Part of a small language model's weights.
Training: a variant of Adam for these matrices, 903M tokens, 6893 steps.
Each number is 128 + 24 x the weight over the matrix's rms, rounded and kept within 0 to 255. Layers, rows and columns count from 0.

# layer 3 attention query, 576x576, rms 0.0478, rows 145-216, columns 0-95
[[153 158 178 124  83 158 133 139 126 131 150 174 108 153 126 146 134 114 138 121 107 133 154 105  92 137 137 135 166 131 111 129 149 151 116 152 161 130 105 125 136 113 128 147 126 171 152 141 109 120 118  80 143 124 143 134 131 165 182 105 112 136 139  81 136 163 130 150 126 112 140 105 118 117 122  90 108 163 129 128 130 117 122 129 105 149 164  99 118 148  94  68 113  94 126 119]
 [ 99 115 121 133  96 160 141  86 128 177 102 104 147 116 147 113 149 113 135 138  95 140 131 147 151  99 151 155 105 115 118 181 167  97 125 128 124  99 109 142 124 125 124 114 116 147  81 140 129 142 124 155 146 106 124 137 139 107 130 152 109 104 101 112 131 142 116 141  85 131 117 124 158 114 105  85 134 115  94 140 126 100 117 152 116 131 140 109 113 130 129 134 141 132 104 121]
 [148 149 132 165 119 142 137  88 163 127 118 107 131  98 167 167 139 163 131 119 138 124 126 165 118 165 134 157 131 162 145 138  98 153 160 123 114 151 120 138 129 133 160 104 113 110 123 134 160 145 108 130 124 162 109 114 107 125 107 121 167 112 124 144 144 111 104 120  71 130 153 118 154 115 152 129 149  67 170 129 159 112 126 131 164 152 132 139 120 146 141 164 155 155 162 156]
 [148 149 102  81  64 118 120 143 133 135 114 161 134 126 167  82 177  99 185  98  87 168 150 136 135 107 106 155 103 120 182 152  79 131 184 131 167 127 146 109 114 109 149  91  97 137 172  63 126  85 166 101  91 126 188  62 148  96 145  86 137 135 137  67  44 172 132 152 140 153 154 147 147 180  75 108 114 135 128  48 131 112  90 124 120 139 176  94  97  95 158 115 123  97 123  68]
 [136 111 167 114 111 127 124 139 135 151 154 164 116 137 146 131 135 131 112 136 128 109 147 124 126 124 157 129 135 158 128 142 132  97 117 131 155  84 151 134 142 118 128 106 169 168 148 123 128 146 146 166 149 155 126 144 140 130 119 124 105 125 110 123 151 141 118 119 115 101 183 132 163 119 132 129 117 126 106 147  99 152 130 149 103 133 130 117 128 124 135 112 108 170 112 120]
 [144 128 120 126 126  88 127 124 154 148 110 139 118 147 144 183 135  90 123 151 131 121 152 161 133 165  95 138 155 147 103 138 136 123 141 119 101 159 137 127 113 128 142 135 127 113 151 100 108 136  87  92 137 131 115 129 134 123 141 165 149 117 154 130 161  81 144 109 142 106 144 148  92 142 158 113 134 138 145 144 132 138 127 143 143 140 154 123  75 157 149 127 128 122 151 127]
 [100 113 161 149 130 133 136 123 141 115 131 101 114 149  84  86 151 129 134 109 176 132 142 112 100 162 155 140 109  97 114 109  84 132 152 125 107 113 106 125 140  96 110 141 144 120 130 131 144 113  86 112 138 120 100 111 101 135 155 136 107 155 146 130 160 172 142 123  90 127 141 193 112 139 114 128 102 166 108 154 123 136 132 116 152  97 125 120 105 113 121 105  85 113 111 129]
 [111 123 139 120 131 118 117 101 160 142 112 132 159 136 140 121 155  96 143 139 143 107  86  94 154 144 124 121 136 114 137 164 114  75 109 121 159 127 149 159 127 103 130 155 178 137 134 181 134 123 144 121  67 100 149 114 106 117 112  64 140 153  57 105  94 106 132 123 134 104 158 130 148 121 152 125 124 114 111 136  98 119 129 149 119 112 161 147 159 137 131 138 131 100 119 107]
 [110 115 155 102 125 146 111 145 115 120 119 143 129  95 119 116 142 132 125 131 136 132 128 143 130 129 110 167 135 153 116 147 118 136 157 139 123  98  86 122 111 143 131 158 106 127 127 129 133 136 117 179 151 181  94 129 144  97 189 139 110 112 121 143 114 138  90 162 112 147 119 122 169 135 108 100 114 135 165  87 148 126 138 102 109 149 120 116 112 140 113 103 123 156 160 116]
 [158 143 141 129 119 140  95 152 126 137 127 138  65 104 116 140 113 179 119 113 155 131 123 116 145 113 166 133 139 125 140 115 102 141 139 140 120 161 129 117 128 102 157 118 141 118 105  81 120 134 128 121 138 149 107 132 126 121 165 102 138 140 146 137 131 132 159 142 107 130 130 110 119 114 137 142 154 121 104 114 126 122 127 105 111 146 107 130 132 174 156 144 121 128 120 116]
 [115 125 103 120 108 150 124 137 128 105  75 118 121 129 123 142 138  93 143 124 120 121 127 139 146 117 120 106 158 144 132 121 142 130 142 129 173 136 115 134 123 107 113 102 138 135 123 139 146 147 110 114 146 113 139 159  99 144 122  99 141 127 131 144 120 120 126 134 148 134 137 147 105 135  98 109 109 110 105 130 121 116 102 116 116 142 113 122 156 143 100 112 126 132 115 140]
 [129 123 118 130 130  94 117 131 116 118 124 129 138 131 133 135 146 132 145 127 112 135 155 101 138 143  89 148 133 113 115  97 128 101 157 100  98 108 144 136 123 132 131 141 142 108  90 147 141 143 102  89 149 173 109 126  81 126 109 128 157 100 136 131 186 117 108 131 109 107 150 111 169 106 114 138 103 117 157 157 128 112 123 118 129 112  90 144 118 135 162 132 175 126 132 130]
 [125 121 153 122 149 108 178 125 104 160 119 134 130 120 113 153 148 103 135 100 118 119 168 113 125 158 168 130 188 115 166 128 124 180 158 158 110 153 112 162 161 130 153 117 120 112 109 169 172 142 109 105 128 154 151 105 153 137 106  98 150 118 162 132 102 117 129 126 110 112 130 150 116 132 118 109 119 131 168 143 125 144 167 135 108 125 105 112 127 108 115 108  95 166 136 133]
 [ 93  97 102 156 127 166 116 140 135 130 134  95 118 126 143 123 109 150 114 114 120 120  77 164  82  79 136 136 145  97 113 104 136 155 133 129 111 127 104 161 114 151 102 136 144  97 124 146 153  82 134 107  87 139 110 129 120 163 133 126 128 131 108 112 125 179 144 140 101 131 138 146  89 100 101 192 123 110 107 112 136 166 148 144 156  97 145 138 118 148 170 128 115 145 103 146]
 [ 77 109 125 142 136 111 101 100 127 118 104 119  83 159  89 110 151 107 107 125 109 114 123 146 142 138 140 145 121 137 125 100 135 126 121 129 119 149 115 165 162 157 139 164 133 120 125 147  84 116 116 124 138 156 108  98 134 127 160 165 143  63 165 124  89 147 184 109 103 129 159 105 122 150 143 166 114 152  94  98 112 142 113 120 134 128  80 141 131 143 178 134  82  82 132 114]
 [153 143 178 154 200 117 118 123  99 124 142 124 134 173 116 167  89 129 110 119 139 109 107 125 129 150 114 121 138 139 149 114 156 149 143 165  97 157 120 114 115  74 165 207 112 102  73 150 119 134  68 108 154 179 112 154 133 156  82 141 175 130 154 179 130  78 105 133  79 113  90 136 126 108 128 113 132 120 132 158 101 145 151 163 155 105  85 159 146 165 121 126 171 118 146 171]
 [ 89 135 121  82  78 120 138  94 121 142 118 117 128  83 166 108 176 158 140 117 114 146 131  86 101 126 110 157 112 119 155 144 119 125 110 114 165 123 145  92 129 161 113  66 136 142 166  80 156 112 168 122 116 112 171  92  98  97 171  98 124 120 139 104 119 178 133 122 158 136 179 162 151 146 106 131 174 134  97  65 128  92  94 113  79 162 156 139 106 103 113 127 128 117 124  86]
 [129 115 123 100 111 106  97 143 138 128 150 109 141 138 107 135 139 156 152 148 123 116 118 167 118 136 158 169 130 126 192 141 147 162 140 111 125 119 168 129 132 136 133 144 102  89 137 141 123  91  99 108 114 133 159 129 125 102 139 129 178  94 134 112 138 143 158 145 136 118 137 129 125 150  83 101 165 129 158 102 159 123 106 138 147 110 122 111 109 118 137 106 110 124 106  97]
 [157 158 116 115 129 142 166 165 100 133 129 135 138 126 165  77 117 155 189 110 107 132 122 143 141 114 130 117 145 133 158 134 131 181 173 121 130 130 144 120 118 135 140 121  74 135 166 115 129  79 131 129 114 124 130 103 128 122  98 112 167 134 166 119 143 148 174 129 123 149 147 120 130 141  86  98 189 134 140 130 127  94 146 154 153 144 112 165 123 145 114 124 115 118 147  69]
 [136 130 173 140 168 141 140 136 131 128 132 185 129 125 153 142 127 139 115 111 123 151 131 141 148 124 162 176 112 133 145 109 137 154 148 174 125 145 108 134 148 157 151 131  94 115 159 134  78 115 132 131  99 109 142 171 103 127  97 132 110 137 153 127 100 119 122 138 127 154 135 129 142 163 143 112 134 119 163 112 104 128 129 127 161 120 107 147 114 146 127 134 125 100 175  93]
 [147 104 129 143 139 130 154 131 126 129 142 107 115 153 114 130 160 161 122  80  76 140 118 161 162 100 160 167 143 131 154  97 122 115 121 116 128 118 125 145 126 146 148 150 143  93 160 161 119 119 168 159 134 160 113 123 135 127 119 131 118 130 155 138 102 167 145 120 165 123 146 130 123 150 169 119 137 138 109 117 108 120 126 124 125 182 120 134 144 135 112  80 169 110 157  99]
 [128 109 117 114 111 133  66 153  76  71 157 117  96 116 109 107 170 112 123 123 102 138 124 142 111 136 120 121 132 110 149  91 111 106 132 124 138 129 141 124 113 157 150 113 170 178 149 120 126 110 125  89 111 147 131 120 152 114 181  95 109 121 159 144 124 187 149 134 143 125 124 156 118 140 154 135 108 184  80 102  94 142 104 153 103 139 165 138  85 141 130 108 150 145 108 112]
 [124 149 107  97  72 133 155 131 128 161 151 138 144 127 148 136 121 155 129 143 115 169 104 102 134 126 131 117 144 124 176 136  87 128 137 137  79 145 132 111 110 154 113  92 152 126 144 123 152 134 143 123 109 133 151 116 118 129 156 134 133 119 135  83 142 194 108 110 165 104 168 105 168 127  84 134 158 114  81 130 150  89 103 127 127 116 162 135 124 108 120 107 159 135 119 100]
 [123 127 134 105 125  99 152 115 114 136 117 147  87 133  96  77 152 112 137  94 130 168 136 120 150 144 107 125 115  75 138 129 147 103 103 145  90 170 171 153 154 111  96 114 128 151 151  90 104  71 172 121 108 146  77  82 144 118 153 103 162 154 118 108 116 121 139 122 122 125 134 165 120 144 120 111 122 160  84 123 134 123 125  89 117 135 145 101 154 145 169  74  74 153  97 101]
 [132 121 130 163 113 126 121 161 116  99 144 141 138  94 117 150 126 133 125 115 149 118 149  92 152 125  99 132 124 125 140 132 105 126 152 120 150 134 106 118 138  95 126 134 125 172 127 107 112 148 111 137  98 119 143 146  91 154 104  96 123 126 124 128 108 118 149 126 121 110 147 143  75 121 114 127 106 105 156 129 115 130 125  90 157 125  68 118  72  72 119 127 156 141 164 106]
 [146 139 116  97 107 156 112 143 124 148 101  94 101 165  96 138  97  97  93 109 121 116  93 146 139 125 102 138 110 131  64 120 131 162 148 113 117 130 135 102 141 144 120 135 138 151 126 128 157 126 136 145 123 131 136 118 137 101 124 167  98 136 168  92 111 119  96 122 104 108 128  78 113 140 105 160 144 129 149 121 140 140 134 128  84 126 145 141 126 196 105 132 110 130 127 144]
 [142 150 128 131 170 132 119 170 120 165 114 162 152 175 107 152  83 106 129 150 127 117 138  82 120 148  84 113 114 169 116 155  99 132 180 143  94 113 125 160 116 149 150 113 126 125 104 108 141 156 152 119 171 103 101 140  96 152 104 154 116 110 145 160 139 115 107 104 146  85 122 105 136 117 159 134 127 113 131 122 132 133 162 135 123 115  93 178 112 114 140 129 108 123 169 151]
 [104 135 149 124 128 133 140 124 165 111 110 150 134 114 141 146 109 127 133 106 148 111 108 118 124 107 114  83 134 127 148 158 125 113 131 163 169 117 135 123 129 141 126  92  88 162 158 129  98 119 152 108 185 106 149 126  95 104  95 134 122 146 146 131 132 123 139 150 149 113 134 140 118 143 124 125 112 122 124 117 122 123 150 141  95 177 120 135 132 126 127 137 130  95 129  95]
 [128 147 149 158 136 156 115 153 163 138 128 163 133 118 129 136 122 103 162 150 134 133  91 124 112 104 128  98 149 152 114 143 117  97  98 162 128 158 114 185 104 118 139 136 119 140  74 148  64 135 116 122  93 151 135 150 116 115 162 103 154 152 138 104  72 162 146 141 159 135 114 136 130 131  97 121 120 111 141 123 190 133 146 107 150 134 110 102 118  82 139 148 147 119 113 117]
 [184  95  99 117 115  95 138 103 138 140  86 105  82 101  93 152 121 135  88 116 127 101 145 125 112 137  90 150 129 114 112 141 139 126 146 133 153 117 161 116 160 117 116 150 152 103 108  96 148 148 101 122 140 142 140 110 151 107 176 146 123 117 102 110 171 106 144 158 115 110 130 178  94 126 112 147 112 125 159 117 135 154  93 143 107 116 106 144 155 143 128  89 106 134 125 143]
 [141 149 128  95 122 137 152 143 146 177 121 133 153 150 180 153  96 149 101 130 130 109 144 119 104 115  42 134 124 136  91 142 128 122 163 148 183 154 123  97 102 157 132  85 150 102 127 117 138 110 134  94 145 106 116 178 129 132 130 126 127  92  89 131 117 128 124 126 159 110 135 116 134 115 115 147 149 111  89  93 136 129 158 140 142 138 144 144  78 132 132 102 147 159 128 124]
 [136 126 147 125 123 159 127 124 134 112 141 119 103 144 122 149 135 119  84 136 116 119 121 110 126 140  92 130 145 129 136 133 111 137 123 134 142 191 145 129 150 106 140  72 124 133 124 115 141 168 128 162 110 107 116 145 152 120 152 145 142 111 142 136 129 127 139 124 136 154 148 139 113 122 147 121 156  90 111 131  81 146  62 111 125 151 103 126 111 174  81 146 142 134 126 163]
 [152 165 156 109 143 114  97 126  83 129  93 118 120  92 128 106 141 162 144 116 122 142 128 169 105 131 112 137 164 119 149 132 167 154 146 163 135 117 146 102 114 160 115 141 146 167 142 128  93 120 130 144 126 164 149 111 191 142 131 139 142 109 106 143 110 147 152 134 148 137 139 139 131 102 141 111 124 147 114 102  94 175 123 117 102 141 153 141 155 131 123 125 114 125 109 132]
 [146 172 138 122 151  82 124 143 129 155 136 136  97 158 121 179 123 145 125 122 133 143 143 132 125 139 126 123 149 129 132 127 146 129 149 132 128 131 157 107 129 107 115 107 130  98 163 127 114 107 159 146 142 151 115 140 127 113 104 137 137 102 157 133 118 107 147 128 106 109 118 105  92 114 133  83 125 144 132 135  90  96 107 119 143 153 136 117 131 124 122 130 117 142 119 181]
 [144 126 118 144 118 142 137 151 151 138 149 165 156 136 130 118 150 134 112 118 150 147 102 105 139 140 178 134 123 110 181 114 121 135 104 134 130 152  93 108 129 107 127 137 149 138 156 134 135 120 125 152 104 106 155 138 156 124 134  77 126 114 110 154 118 119 157 136 107  83 122 118  84 107 163 132  74 167 104 117 110 140 100 127 125  83 148 148 164  74 111 134  97 122 108 118]
 [132 145 119 111 117 129 120 136 114 134 146 104 130 143 164 138 137 121 121 102 113 150 185 148 146 115  92 125  86 142 106 167 133  99 157 137 123 137 119 144 132  96 136  81 134 153 134 103 119 115 149 107 130  99 139 102 125  86 154 105 111 138 115  95  99 108 105 113 133 142 130 125 135 125 123 147  94 146 113  87 138 112 103 107 102 143 127 107  92  75 137 156 127 158 114 110]
 [150 115 128 144 120 117 130 125 131 144 114 155 155 137 137 137 120 129  92 145  99 111 126 135 123 152 112 180 142 129 123 134 155  96 113 113 120 150 137 107 129 113 121 133 108 120 128 116 126 159  96  77 106  86 138 118 106 140 157 135 124 110 116 120 122 136 101 126 141 118 158  87 141 143 137 154 128 149 154 107 113 142  82 137 139 158 112 134  86 123 118 111 151 137 133 102]
 [117 162 145 122 118 123 147 111 138 149 125 138 127 135 102 126 167 144 112 127 153 128 151 104 116 152 131 157 162  91 146 143 130 111 117 138 141 164 109 144 114 121 101 117 125 152 157 157 118 132 131 132 104 139 117 129 156 141 159 141 145 121 153 110 131 106 143 100 136 111 101 148  78 126 146 142 171 176  86 121 122 138  97 104 127 142  97 108 165 126 118  88 100 161 113 102]
 [171 120 102  74 127 131 118 112 142 137 152 106 109 118 143 159 139 146 129 119 127 149  88 142  99  95 121 136 133  79 140 101 128 125 118 137 156 116 165  95 135 147 167 127 124 132 116 136 148 122 124 154 128 141 152 141 117 121  57  83  98 141 104 137 128 135 109 125 162 154 123 127 118 127 122 127 137  89 124 100 161 102 169 147 125 114 146 136 108 142 114  89 126 136 123 132]
 [115 146 103  97 120 140 109 144 169 136 115 125 112 109 108 120 110 107 152 105 164 134 118 152 138  85 141 111 155 106 134 138 148 129 142 135 153 129 162 156  95  74 148 115 123 148 113 114 126  96 158 153 108 140 108 102 131  93 106 102 158 158 157 132 116  98 152 139 137 120 147 114 102 106 142 114 141 124 121 124 127 122 149 117 111 169 156 137 143 129 140 157 128 141 110 138]
 [ 80 130 110 173 144 123 125 134 120  76 160 100 148 116 135 137 136 138 136 155 149 122 127 119  93 134 145  82 121 146 137 153 143 105 120 111 120 127  59 133 148 158 144 149 159 137 103 117 114 135 108 129 107  80 126 176 107 146 170 105 131 120 130 108 105 115 138  94 160 120 128 149 128  96 144  80 121 124 106 143 141 145 128 138 127 125 120 131 171  76 133 156 143 138 136 117]
 [161 127  93 109 141  96  99 112 142 108  89 154 118 157 123 144 119 130 142 138 103 108 115 112 183 107 146  72 104 116 131 128 121 165 120 146  95 101 135 148 153 191 155 168 144 145 117 125 151 149 125 140  97 138 130  85 133 146 122 165 150 125 141  97 138 114 137  95 125 155 150 116 134 158  96 112 109 128 149 131 125 165 141 169 126  83 130 137 152 120 110  99 109 130 146 116]
 [150 147 115 134 125 121 141 115 104 126 147 119 174 112 156 121 126 118 127 165 119 122 147 129 136 114 113 149 123 177 104 136 104 170 140 149 143 113 112 144 108 100 118 173 110 141 145 156 138 124 115 136 115 125 142 127 143 153 111  87 166  88 108 122 149 103 158 125 117 119 130 122  99 128 109  85 128 158 176 170 137  91 129 137 135 134 122 120 131 139 150 122 147  89 158 142]
 [145 143 141  78 136 133 161 150 161 129  88 142 114 140 123 117 106 114 129 125 175 139 146 138 112  92  89 149 111 115 104 156 148 157 150 129 105 141 136 135 128 125 114 112  99  99 105 149 128 128 143 162  97 117 113 144 122  99  98 138 126 137 151 113 136 152 110 167 129 145 109 125 125 152 121 122 148 119 120 148 137 134 142 120 116 143 121 113 157 120 124 175 129 106 123 140]
 [131 132 124 139  94 124 143 127 131 134 168 136 165 121 116 130 130 146 144 117 149 137 101  62 157 125 125 138 119 153 103 157 122 125  89 114 126  89 168 126 112 128 127 164 150 140 117 124 134 140 109 157 107  98 113 167 133 155 121 129 140 126  88 151 139 112 125 140 122 113 130 142 122 103  97 126 128 151 143 165 147 142 136 133 162 129 103 138 153 140 115 116 144 131 158 125]
 [137 158 152 114 107 136 153 149 163 144 107 138  99 139 120 145 173 148 130 120 153 121 110 119 148 139 109 155 154  97 116 118 123 152 119  96 145 155 133 127  79 119 144 143 149 133 136 163 143 138 109 120 111 138 134 107 124 155 116 129 133 124 134 108 104 144 131  90 114 129 153 151 137 121 140 132 131 118 131  96 114 163 142 135 109 159 119 124 116 150 150 136 116  86 130  91]
 [101 144  90 116 118 142 136  99 149 147 114 115 131  73 107 137 122 113 129 142 125 139 136 129 103 125  99 117 102 118 119 148 135 122 143  99 137 160 152 104 105  98 133 112 118 126 138 121 110 142  91 156 113 144 116 102 132 142 129 131 120  77 127 113 112  99 146 120 120 150 126 112 151 154 103 130 121 103 163 109 152 113 132 127  85 141 100 128 152 104  89 114  94 165 141 114]
 [151 214  74  56  34  54 104 155 190 132 111 109 130 202 209 135 132 138 230 175  93 234 170 115 129 114  97  87 100 126 184 167  95  70 166  43 146 175 227 105  99 159 105  58  78 197 181  83  61  60 176  86  68 135 214  46 132   0 131  23 135 152 114   7   8 168 118 187 167 168 234 124 115 197  66 113  82 174 218   8 155  88  62  89 123 104 178  68  92  63 179 155  85 156  57  84]
 [145  68 150 144 157 156 128 113 133 130 124 178 109  91  98 120 126 115 100 134 153 108  98 133  90 153  91 154  98 134 138  89 155 107 106 156 144 100  92 124 146 100 111 117 179 116  98 156 143 155  78 159 164 117 122 124 153 148 116 159  75 132 125 149 153 121 138 122 124 115  99 109 122 106 143 135 157  95 122 202 131 141 139 134 154 140  95 142 120 116  96 175 141 110 177 127]
 [133 121 128 158 111 104 121  93 145 161 112 136 125 128 120 135 165 130 135 119  98 136 155 100 126 152 132 168 123 109 121  93 129 139 136 117 158 139 150 162 144 117 134 127 104  94 126 100 130 128 116 138 121 132 158 109 157 105 131 129 132 153 113  96 161 112  99 130 129  98 145 138 128 138 136 123 127 139 144 139  59 112  89 107 143 133 116 132 143 101 118 153 121 135 160 101]
 [159  89 136 117  80 150 143  96 139 100 141 130  81 119 119 132 104 146  77 140  98 153  97 164 133 130 105 152 129 154 182 110 120 112 168 123 118 135 147 125 134 106 164 125 163 117 154 101 134 157 113 116 154 122 158 103 123 140 121 118 105 120 122  99 109 134 104 138 117 173 168 118 157 157  81 145 116 105 128 107 119 145 120 120 177 171 138 148 109 115 152 153 152 123 115 104]
 [140 120 132 146  99 145 103 149 102 125 153 119 104 115 110 109 124 124 144 149 105 182 150 146 127 150  85 141 120 119 198 100 149 112 145 118 116 133  96 113 123 135 133 150 135 130 158 115 112 128 148 109 141 160 131 116  91 122 123 134  93  89 171 149 125 212 128 123 131 116 153 139 191 148 160 129 168 134 154 134 137 135 139 140 114 117 114  87  97 142 127 169 132 112 128  85]
 [138 195 148 109 126  91 143 108 134 117 115 171 150 185 122 126 186 116 172 120 146 196 132 126 167  98 125 116 113 132 141 120 107 157 127  83  74 151  87 157 138  85 160 105 128 161 152 148 134 106 122  76 162 152 180 133 132 170 104 113 131 133 125 134 133 109 144 141 158 157 110  99  92 157 135  98 100 167  79 154 114  89 124 106 115 123 164 113 154 105 144 114 137  99 130 119]
 [153 135 138 154 125 120 142 120 140 146 131 120 133 120 121 126 137 135 152 125 141 125 155  60  78 196 122 112 120 104 143  85 124 105 107 115 161 116 101 145 140 147 136 141 129 125  96 119 138 106 109 127 117 151 137 140 140  98 119 120 141 122 137 117 156 138 168 109  97 111  81 130 124  87 165  87 163 111 133 120 134 154 137 141 143 107 135 135 150 148 144 109 132 139 137 140]
 [133  98 129 102 134 159 135 134 123 119 123 123 107 139 151 133 111 107  78 137 142 129  92 137 141 154 100 127 146 169 135 161 139 157 128 167 116 161 140 168 109  97 141 126 174 171 140 132 125 157 150 154 140 107 126 136 160 135 119 147 190 114  71 134 121 132 112 122 138 151 124 147 174  98 116 146 108  79  86 126 150 132 140 136 159 146 148 119  99 162 136  90 133 150 130 163]
 [107 103 110 111 134 104 155 119 104 109 115 133 125  91  91 102 125 143 125  87 118 119 121 144 199 145 145 160 136 147 116 124 111 100 127 140 116  95  96 140 152 149 123 155 122 153 131 132 128 120 142 160 131  96 101 146 133 150  95 129 111 149 135 172 148  81 135 122 178 139 111 104 112 114 109 117 178 117  74 171 129 119 130 133 136 126  98 115 130 149 110 128 165 107 151  85]
 [151 110 134 137 142 110 137 107 134 122 129 107 162 126 116 152 158 147 183 110 130 119  84  69  93 182 150 115  86 117 133  97 134 149  84 145 172 148 132 140 146 134 114 128  88  99  98 137 133  89 113  90 145 134 154 135 140 113 156 124 114 106 126 137 159 145 109 130  89  98 117 160 121 112 151 134 114 136 144 149 148 166  93 152  99  88 128 149 172  75 149 132 151  86 143 154]
 [ 99 106 111  98 108 119 126 116  91 147 138 103  99 129  99 149 165  99 112  90 107 133 110 140 147 107 123 165 130 113 110 130 138 124 186 108 109 125 113 153 140 157 142 172 170 122 108 120 107 140 124 158 130 132 137 118 140 127 143 119 136 118 131 161 141 122 118 111 134 126 139 127 135 133 110  95 147 124  70 114 108 133 108 121 114 146 116 130 167 128 135  94 167 131 162 115]
 [155  91 134 150 119 114 120 122 155 121 107 115 134 125 124 163 177 148 162 134 141 133 141 148 143 147 128 140 126 115  92 149 127 129 148 135 120 124  89  90  99 128 106 127  87 160 124 129 151  93 174  90 128 144 170 101 138 130 161 132 133 106 153 142 141 138  99 133 138 145 148 134 127 133  90 180 173 139 145 123 113 116 142 141 116 132 123 139 121 110 163 131 167  51 131 119]
 [126 131 166 120 191 175 108 184 154 149 146 132 121  93 143 125 131 121  96 122 142 117 107 176 126 113 135 172 168 129 108 133 165 158 116 125 134  77 118 124 133  97  80  72 110  91  95 174 103 171 102 164 130 141 144 155 138 118 109 141 119 107 163 114 160 149 132  89 127 140  95 131 113 130 141 112 166 100 148 160 117 121 144 149  69 103 120 171 101 181 150 138 112 167 164 101]
 [ 84 171 104 151 105 115 151 131 128 147 112  92 137 136 136 142 121 121 105 121 141  86  90 122 163 116  84 175 171 103  94 143 111 130 140 114 117 164 112 143 118 122 161 101 138  79 121 112 149 160 118 136 132 150 117 103 136 149 110  96 136 121 120 165 183 135  97 114 131 156  98 134 126 174 127 127 163 129 102  95 123 107 137 102 138 167 152  93  96  90  71 132 164 204 174 177]
 [134 141 114 126 113 108 168 120 145 147 134 134 137 156 108 155 129 139 134 114 132 170 153 116 100 142 115 125  59 120 160 118  90 115 109 117 131 193 138 136  98 155 137 103 101 164 106  99  99 145 134 122 143 165 180 112 125  99 145  91 143 135 108 101  75 145 140 129 116 114 138 115  42 177 144 172 133 115 116 101 154 141  89 130 154  96 136 122 139 127 128 179  79  95 116 102]
 [ 82 112 155 110 141 129 112 166  74 117 130  85 118 131 171 108 138 118  98  84 138 151 101 146 136  71 157 139 120 113 136 123 120 162 134 127 137  99 136 116 135 108 108 138 164 148 128 131  78  91 130 170  80 139 118  95 150 129 110 166 117 111 115 121 104 103 101 129 154 122 122 119 120 128  99  83 135 115 100 136 140 148 132 141 148 173 131 126 108 138 129 126 180 119 132  62]
 [ 90  87 143 131 164 170 123 113 120 111 183 125 169 126  88  91 107 118 125 112 115 121 151 121 175  79 160 147 170 156 122 103 117 134  94 121 105 137  47 106 156 123 123 137 134 143 144 133 179 127 106 106  85 150 137 135 140 137 137 156 125 140 110 145 131 132 137 110 103 119 119 118 149 132 140 136 186 108  77 143 124 161 105 119  96 139  98 135 139 159 139  70 116 134 128 173]
 [137 144 164 123 107 130 113 123 156 158 142 158 142 151 119 137 128 117 156 186 112 156 150 154 110 121 154  91 132 160 107 120 152 118 105  82  96 127 176 138 130 107 142 126 127 119 162 123  91 134 114 140 133 111 145 139 114  81 142 132 116  72 139  68 136 152  68 171 109 144 132 118 126 144 160 127 111 150 144  97 110 100 115 141 119 152 171 151 145 106 128 124 162 102 130 113]
 [145 166 102 141 123  94 135  90 124 116 167  90 162 139 147 134 148 127  99 162 177 141  93 119 120 116 138  80  96 131 107 141 120 119 171 149 124  96  89 154  86 117 143 130  94 103 111 111 212 146 112 141 147  99 117  92 156 146 129 123 120  78  89 113 150 157 140 122  87  95 105 142 125 106  93  80  76 154 118 117 138 112 143 109 147 151 115 143 104 112 112 140 147 138 136 161]
 [113 190 119 155 116 157 137  95 171 107 138 137 148 117 124 118 144 145 142 102 126  95 163 136 135 122 167 135 125 112 112 142 129 158 133 123 127 143 158 185 143 146  93  90 133 115 151 148  83 112 112 134  90 120 144 145 119 123 117 146 134 124 156 128 116 101 103 150 149 145 122 113 132 127 111 101 122 113 123  83 140 134 125 159 104 157 155 135 155 124 106 144 139 186 159 136]
 [126 220  93  96   2  68 173  94 127 128  94 101 146 156 233  65 145  96 197 141  57 190 142  97 176 102 111 158 100 157 155 209  62 102 193  56 133 215 170 142  90 136 132  48 114 143 185  13  47  82 186 138  63  90 181  26 152  33 230  26 146 131  93   7  13 180 138 214 175 133 213 122 145 212 118 146  87 196 139   0 139 120  85  71 118 162 209  73 117  68 138 173  90 122  89  81]
 [137  97 109  94 135 105 123  90 134 104  88 112  95 113 137 181  83 160  97  99 122 125 103 142 149 143 137 172 169 158 163  91 138 131 162 112 118 107  98 137 156 147 137 189 114 182 129  84 128 119  95  99 130 157 141 148  99 164 136 149 114 130  97 149 123 108 106  81 125  92 160 129 170 130 133 123 140 103  59 146  68 146 161 128 195 137 143 117 150 124 143 106 141 134  94 107]
 [ 54 105 124 104 124 153 111 116 133 135 133 136 169 119 175 134 120  82 120 140 140 120 139 130 107  61 148 115 156 102 105 164 135  93 139 101 162 149 141 143 151 116 118 177 135 131 131 110  93 123 110 109 109 116 111 152 102  94 115 151 140 138 122 134 139 132 140  90 106  81 145 145 110 114 170 128 185 137 167 105 157 162 140 162  75 144 122 103 132 146 151 140 133 117 144 148]
 [124 116 155 156 111 171 128  82 162 131 123 104 135 101 162  94  95 138 150 112 139 132 133 121 120 178 113  83 104 123 136  92 108 112 133 151 127 104 130 166 123 126 171 109 120  98 113  81 100 169 116 123 137 130 107 131 110  81 139  99  85 119 151 115 110 138 142 117  86 154 149 144 167 153 120 169  78 164 137 104 120 130 130 120  97  93 144 137 140 166 167 114 117 120 172  74]
 [ 88 148 125 110 110 125  97 121 105 146 173  79 130 111 102 130 111 133 138 131 129 133 115 119 121 101 120  81  84  99 132 165 132 122  99 172 106 137 133 155 122 122  86 105 142 174 138 130 156 117 156 136 113 123 124 106 110 135 118 118 140 154 103 127 100 117 151 134  96 121 131 114 113 123 134 133 132 137  82 109 172 112 134 135 138 125 141  82 167 135 108 148 102 105 112 134]]